{
  "n_layer": 8,
  "d_model": 128,
  "n_head": 2,
  "n_kv_head": 1,
  "head_dim": 64,
  "d_mlp": 256,
  "vocab_size": 1504,
  "activation": "gelu",
  "norm": "rmsnorm",
  "norm_place": "pre",
  "norm_eps": 1e-06,
  "positions": "rope",
  "rope_base": 10000.0,
  "rope_fraction": 1.0,
  "qk_norm": true,
  "attn_scale": 0.132,
  "bias": "none",
  "tie_embeddings": false,
  "parallel_block": false,
  "extras": ["capped logits"],
  "init": "uniform",
  "init_std_qkv": 0.0405,
  "init_std_o": 0.0,
  "init_std_up": 0.0405,
  "init_std_down": 0.0,
  "optimizer": "soap_variant",
  "lr": 0.00805,
  "lr_mult_qkv": 0.7,
  "beta1": 0.95,
  "beta2": 0.95,
  "lr_head": 0.00709,
  "warmup_steps": 40,
  "schedule": "wsd",
  "decay_fraction": 0.613,
  "decay_shape": "linear",
  "final_lr_fraction": 0.0,
  "batch_tokens": 16384,
  "seq_len": 512,
  "doc_mask": true,
  "train_tokens": 93480000,
  "steps": 5706,
  "dataset": "wikipedia_en"
}
Each number is 128 + 32 x the weight over its row's rms, rounded and kept within 0 to 255. Layers, rows and columns count from 0. The size above them is the row's rms in percent of the matrix's.

# layer 5 attention value, 64x128, rms 0.204, rows 39-55, columns 0-63
size [106  99 101 105  89 122 105 102 100 105  96 100 108 112  94 105  98]
[[129 114 169 132  58  66 141 174 141 158 104 124  77 123 127 120  69 144  92 102 156 144 136 210 168  91 139 134 125 111  71 153 114 136  83 131 102 167 135 157 141 125 120 158 111 115 118 111 163 101 168 130 105 118 150 157 161 115 143 189 107 134 151 135]
 [147  79  81 104 136 117  69 191 109 146 135 121 128 100  57 148 115 144 118 155 110  83 132 109 143  93 105 158 188 172  49 113 141 149 111 120  95 123 176 110 171 157  93 128 129 138 104 120 111  95 131 122  93  96 109 122 111 160  95 110  85 136 141 120]
 [125 150 128 113 167  92 134 182 196 152 114 116 188  59 190  97 132  87 132 106  90 136 131  94  83  87  98 141 120 144  80 163  95 129  92 192  97 123 102 131 129 121  92 168 108  93 140 102 147 108 107 144 159 121 148  96 178 140 129 118 104  74  67  84]
 [ 84 113 182 107  93 134 160  92 169 177 123 165 109 127  77  87  79  88  84 113 113 141 160 118 128 104  78 125 127 132 162 102 132  76 143 105 121 121 186 163 121 148  84 202 109 142 122 153 131 125 143 130 190 180  86 120  92 121 114  88 137 163  64 125]
 [168 114 166 188 142 102 120 118 137  69 170 118  96 129 153 103 183  76 131 153 137 169 127 110 112 119 162 181 114 134 102 168 128 218 150  48 110  77 146 134 109 135  58 175 141  97 144 105 130 108 146 130 183  79 102 101 151 176 143 151  28 146 106 124]
 [172 111 156 146 203 157 132 147 173 159  73 120  98  80 117  97 170 187 157 176 116 130  92 146 117 119 140 105 157 166 101 113 105 161 136 117 160 138 116 142  92 170 165 171 109  91 129 111 139 126 133  80 163 168 148 154 136 185  99 116 150 102 195  94]
 [ 78 168 139 165 120 131 154 144 134 160  92 154 158 157  79 113 104 167 132 113  76 107 104 153 121 162  88 208 124 185 182 156 101  97 135  82 159 111 123 132 180 131 189 162 107 113 126 182 118 167 148  77 133 136 148 151 177 145 152 124 129  55 127  78]
 [110  76  97 112 119 157 176  92 149 140 106 170 139 170 156 122 139 107 116 136 157 144 129 117 165  93 130 138 114 144 172 126 114  60 147  87 108 122 194 159  99 145 118 117  76 139 135 115  52 157 173  83 147 183 144 111 132  78 167 104 138 137 129 118]
 [164 133 114 151 165 110 119 108 193 114  98  92 104 151 110  88 161 100 188 124  70 119 179 114  89  89 134 188 123 103  87 227 169 144 100 158 138 194 137 139 171 142 166 137 146  96 115 117 119 151 141 147 133 118  81 177 105 132 172 114 139  78 167 152]
 [ 49 126 144 129 129 117 140 113 124 139  86 109  78 169 138 107 122  92  97 115 150 110 128 151 151  95 141 159 152 103 120 149 129 116 143  90 129 176  89 109 116 137 118 134 124 130  96 109 118 108 159 139 158 149 133 102  44  96 130 110 119  88 137 120]
 [102  68 161 154 108 119 175 133 126  96 112 137 148 140 118 151  76  88  95 118 175  91 139 155 136 148  96 105 103  66  98 159 123 133 137 148 141 103 108 112 125 120 152 117  94 123 135 192 156 101 133  97  93 139 115 101 172 178 135 131 166 106  91 146]
 [106 108 129 160 106 139 121 111 137 105 142 141  79  96 158 113 113 118 125 145  90 107 108  80 131 130  63 127 158 149 159 161 140 140  95 117 145 132 139 114 149 204 196  97 162 136 115 141 133  99 139 143  39 205 103  52 156 131 154 140 108 122 117 103]
 [154 169 121  99 145 116 129  79 145 142 138 113 159 106 104 121 118 161 142 151 109 119 128 115  97 175 114 195 145 135 101 128 149  63 121 137 121 161  90 108 142 148 160 164 126 177 145 190 175 149 108 151 175 111 158  57 160  85 142 120 128  93 203  78]
 [142 120  99  97 137 121 117  83 127 128  95 136 105 145 105  70 100 151 109 140 154 178 201 182 143 123 135  89 112 141 143  90  87 132 129 115 109 121 160 139 156 164  70 142  62 154 116 133 199 144  80 153 167 121 152 132 110  94 132 183 143 128  62  77]
 [187 206  66 160 135 133  84  92 152 130 121 174 154  76 102  98 190 144 185 113  51  87  88 115 112 141 132 122 102 126 139  93 126 153 115  81 159  75 128 136  95 117 123 104  80 134 108 158 148 111 155  94 147 139 136 147 107 172 156  99 143 134  87 156]
 [116 149 129 160 117  62 135 132 155 112 142 134 152 178 130 105 169 102  45 143 130 126 178 126 141 119  85 148 105 189 137 119  71  75 146 121 148 113 188 156 126 157 144 121 131 138 141 172 159 148  81 149  75 157 157  80 123 100 120  81 130 127 112 136]
 [119 204 103 128 139 110 169 114 171 113  79  95  68 162  96  85 113 112 126  93 162 188 174  99 178 104 141  84 168 133 120 165 180 142  74 114  90 120  82  80 138 131 152 130 136 115 127 101 150 154 135 146 110 174  55  78  86 114 176 119 139 115 121 132]]
# layer 5 attention output (transposed), 128x128, rms 0.307, rows 39-54,103-118, columns 0-63
size [106 106 103 107  98 129 101 104 101 100  99 106 115 107 101 106  94  87  93 100  98  89  90 101 106 101 102  91  93  93 100  97]
[[147 156 146 148 107 135 168  91 157 128  96  90 161 150 199 121 153 141 127  77 166  33 111 157  98 126 106 104 178 133 100 120 126 113 125  96 110 129 128 117  82  88 113 100 124 141 196 142  90  71 102 172 140  90  86 119  89 103  94 124 145 141 138 155]
 [158 145 130 153 122 126 109 188 131 140 124  41 104 203  92 106 147 170 117 208 124 120 102 176  85 150 149 130 109 150 113 122 156 136  87 102  78 119 121  68 115 140 120 169 112 116  86 150  97 113 146 133 126 121 156 164 162 145 123 142 116 152 147  74]
 [143 127 109  98 162 143 157 126  92  77 124 130 143 128 130 171 255 106 125  99 130 125 151 111 139 197 108 114 118 118 122 107 106 117  91 176 121 159 145 107 126 145  92 146 161 145 118 127 108 114 206 179 111  81 108  77 105 105 171 153 129  98 164 114]
 [138 120  73 126 128 156 132 197 105 132 113  41 161 139 177 151  81  42 158 131 166 122 122 130 137 134 148 179 124 164 143 165 167 190 114 142 186 125 121 161 118 125 110 161 165 149 194 162 123 169 139 135 181  73 141  98 139  93 168 135 168 155 105 117]
 [132 190 167 129 151 144 117 133  87 128 148 144  84 190 122 131 182 126  97 177 147  85 162 103 163 156 120 121 129 158 121 184 214 102 147 103 107 123 110 124 120 122 110 159 140 145 103  48  86 139 188 135 139  97 173 149 147 137 131 134 125 116 170 147]
 [ 81 123 190 121 112 112 161 129 143 165  50 162  78 135  52 162  59 153  79 145 137 120 137 100  94 122 109  80 148 110 155 115 148 163 135 107  34  99 161 127 186 102 133 193 152  94 152  90 123 114 161 127 155 153 154 179 117 100 127 114  88 130  77 170]
 [ 85 121 111 124 140 125 215 194 162 174  95 115 126 115 186 116 109  80 125  39 106 152 128 144 152 131  54 143 143 143 164 139 141 126 131 118 113 121 144 122 114 106 124 187  95 136 210 145 179 139 147 173 129 138 132 163  89  93 113 131 152 121 157 169]
 [126  89  81 113 131 149 133  99  86 178 102 165 115 102 159 144  97 137 131 117 124 139 112 149  98 138 123 137 128 162 161  71 131 175 169 143 144 110 120  99 112 102 109 113 194 164 156  78  35 119 124  90 150 124 105 124 123 138 106 129 115  67 111 156]
 [124  97 158 149 118 142 110 145  73 111 177  96 159 173 126 148 126 167 110 128 143  95 126  89 143 116 139 136  96 104 175  75 201 167 160 147 127  97  80  85 133 109  93 141 118 114 112 118  86 179 163 119  98 140  89 149 136 117 156  97 192 176 160 160]
 [118  92  92 175 155 133 133 114 112 129 159 113 210 151 150 178 126 142 117 106 168  90 128 150 111  99 161 120 175 145  40 121 191 153 170 100 107  90 130 146 148 118 160 150 145 122 172 164 132 176 134 126 188 132 111 165 141  57  80 174 126 127 107 109]
 [123 111  89 129 139  92 105  27 145 107 118 131 163  72 138 135 158  86 153 184  67 120 117 116 112  80 119 106 186 115 156 137 143 159 148 156 123  96 196 180  77 113 118 128 128 111 148 152 126  64 104 130 168 175 119 169 123 157 149 162 149 148 176 184]
 [116 120  66 174 171  89 146 137 148 141 115  95 114 169 127 159 105 113 139 165  95 128 157  94 116 166 161 126 154 145 153  90 122 148 138 133 155 169 197 162 135 148 180 102 158 155 183 154  44 164  77 137 107 151 127 138 117 116 178 151 132  86  88 112]
 [143 147 118  65 153 162 158 153 164  83  85 129 105 109 140 143 107 147 168 172 161 165  98  72 109 116 202  97 105 101 132  86 105 121 138 128  93 116  86 131 139 149 119 157 112  51 109 109 135 155 153  88 107  79 127 119 100 104 135 114 133  77 158  86]
 [216 121 136 163  94 111 199 128 165 169 108 132  98  94 179 143 163  55 158 130 133 117 168 176 121 132 112 179 153 158  84  94 144 122  70 148 128 105 141 107 139 161 135 151 161  90 145 131 144  65 184  80  88  92 103 125 121 109 123  57 119 125 170 128]
 [138 150 106 125 105 147 158 158 136 173 165 121 121  94  70  80 133 160 167 192 106 101 121 184 157 139 170  77 163 153 116 115 152 117 195 121 155 154 129  67 155 134 122 146 145  97 126 109  74 153 123 136 125 140  79  88 122 106 133  92  86 164  95 125]
 [117 174 110 177 130  70 156 120 112 107 125  40 103 131 126 115 110  82 173 129 131 128 161 112 149 126 138 118 129 180 141  83  88 175 128 156 157 117 116 198 137 126 129 139 152 149 146 118  27 100 110  88 101  90 125 142 119 120 156  83 120 119 145 147]
 [132 121 109 185 174 136 121 153  88 101 185 122 134 138  80  96 136 114 129 117 124 192 130  88  91 152 168  83 105 157 167 133 135 102 123 106 152 138 165 166 116 114 188 191 102 111 140  92 112 187 115  90  85  93 125 166 136 126 159  86 164 121 111 119]
 [ 80  97 137 149 152 119 170 109  95  85  98 146  89 127 164 161 164 113  91  53 214  85 122  87 169 118  92 127 155  86 166 167 146 114 155 147 141 104  63 115 131  55 100 105 103 146 195 114 138 163 119 114 100 106 157 136 111 129 113  90 129 125 100 152]
 [114 137 126 174 103 148 158 127 126 143 129  66 106 127  96  94  43 162 135  87 142  67 109 108 169  76 148 112 124  98 132 142 153 103 163  89 128 132 129 147 173 108 122 116 132 160 100 168 122 168 109 147 100 150 112 121 130 226 108 124 136 154 147 136]
 [123 155 160  76 149  96 117  80 185 118 143 213 105 188 144 127 144 160 179 139  63 139 110 145  98 146 183 115 141  93  75  88 107 106 114 133  67 132 113  93 149 150 148 101 127  92  65 117 146 166 134 148 108 142 130 163 153 133 126 176 145  76 130 135]
 [121  57 115  77 131  75  95  78 171  68 141 124 152  99 112  96 106 182 157 153 131 155  80 128  92 153 122 112 136 102  93 105  82 152  92 129  93 144 134 153 146 172 183  84 116 128  83 139 151 115 115 112  68  96  96 147 136 110  50 155 105 149  93  78]
 [136 139  79 187 157 133 133 113 125 135 159 100 141 160 211 104 159  83 150  66 138 125 141 162 141 171  96 101  86 155  96 129 154 116 132 175 160 139 115 127 102 115  68  93 133 143 104 175 186 159  88 178 131 168 142 108 150 136  94 145 172 170 173 134]
 [178  90 106  65 193 117 120  87 130  88 119 121 160 120 149 176 165 153 141 123 114  96 104 153  67 138 162 142 127  83 120 157 124 120 169 173 131 140 129 122 103 149  94  63 187 107 166 152  93 128  81 135 104  92 140 126 163 185 105 133 131 171  99  97]
 [139 148 186 146 132  67 102 229 161 130 108  97 120 136  96 146 112 153 134 153 153  85 165 120 161 106 155 142 141  77 122 167 220 154 122  96 153 134 142 153 129 132 125 106 112 136 130 189 131 135  95 164 128 114 145  84 130 128 150 119 107 151 126 131]
 [148 194 138 144 206 109 158 112 129 137 113 111 161 125 125 161 117 177 116 159  98 141  81 142 154 128 111 137 104 100 100 132  72  99  98 141 123 138 130 138 113 159 177 156  65 158 156 115 137 133 153 100 161 118  90 134 106 122  66 151  60  86  55  80]
 [127 142 112  78  74 169 119 152 126  63 131  91 100 133  89 133 118 121 179 110 134 173  99 100 114 138 155  73 142 156 183  89 119  53  93 146 142 134 138 145 112  69 144 160  91 171  94 121  96 103 107  87 127 138 197  66  87 171 161  90  65 123 156 149]
 [126 137 151 132 119 141  90 184 116 115 125 182 119 171 141 129  98 119 107  95 137 126 122 130 114 147 162 169 131 138 107 109 110 117 140  97 118 119 107  63 169 152  81  80  99 177 132  73 105 172 134 148  80  70 121 144 125 129 109 136 139 127  53  91]
 [155 143 145 109 158 167  66 127  96 116 163 148 178 154 105 102 145 187 178 178 144 151  62 134 137 117 149 111  77  82 113 132 127 166 147  88  64  80  81 148 119 132 120 162  71 169 122 110 135 100 130 122 138  76 119 167 144 160  76  98 151 187  94 172]
 [114 112 170 210  81  99 131 119  85 131 155 148 129 120 116 127 143  60 127  80 110 119  78 146 146 126 110 138 178 152 154 142 172 135 159 131 132 164 211  94 134 148 118  80 130 131 155 133 161 145  68 160 139 131 171 156 149 180 120 110 153 104  90 159]
 [113 176 102  78 159 134  40 151 126 142 182 155 104 143 126 187 102 168  96 124 120 130 179 114 185 126 191  66  64 137 116  96 141 122 209 168 146  94 111 186 124 133 115 160  91 148  96 102 144 130 151 131 125 104 123 130 171  95 126 142 122 154 140 104]
 [ 93 132 142 105 130 145 152  71 126 146  30 150 113 154 166 183 113 135  81  74 138 102 139 110 115 165 112 153  95 134 135 121  91 127  93 152 108 115 130 178 127 155 132 147 144 192 133 111 135 144 185 228 149 124 150 124 145 123  84 131 123 148 135 156]
 [121 147 121 114  78 160 148 136 115  93 121 195 114 119 121 142 108 164 107 123 155 117  71 159  87  92 110 136  95 136 167 111 113 150  83  88 148  79 108 121 113 148 135  85 155  79  74 140 171 123  93 201 153 141 194 134 145 109  81 174 127 156 135 159]]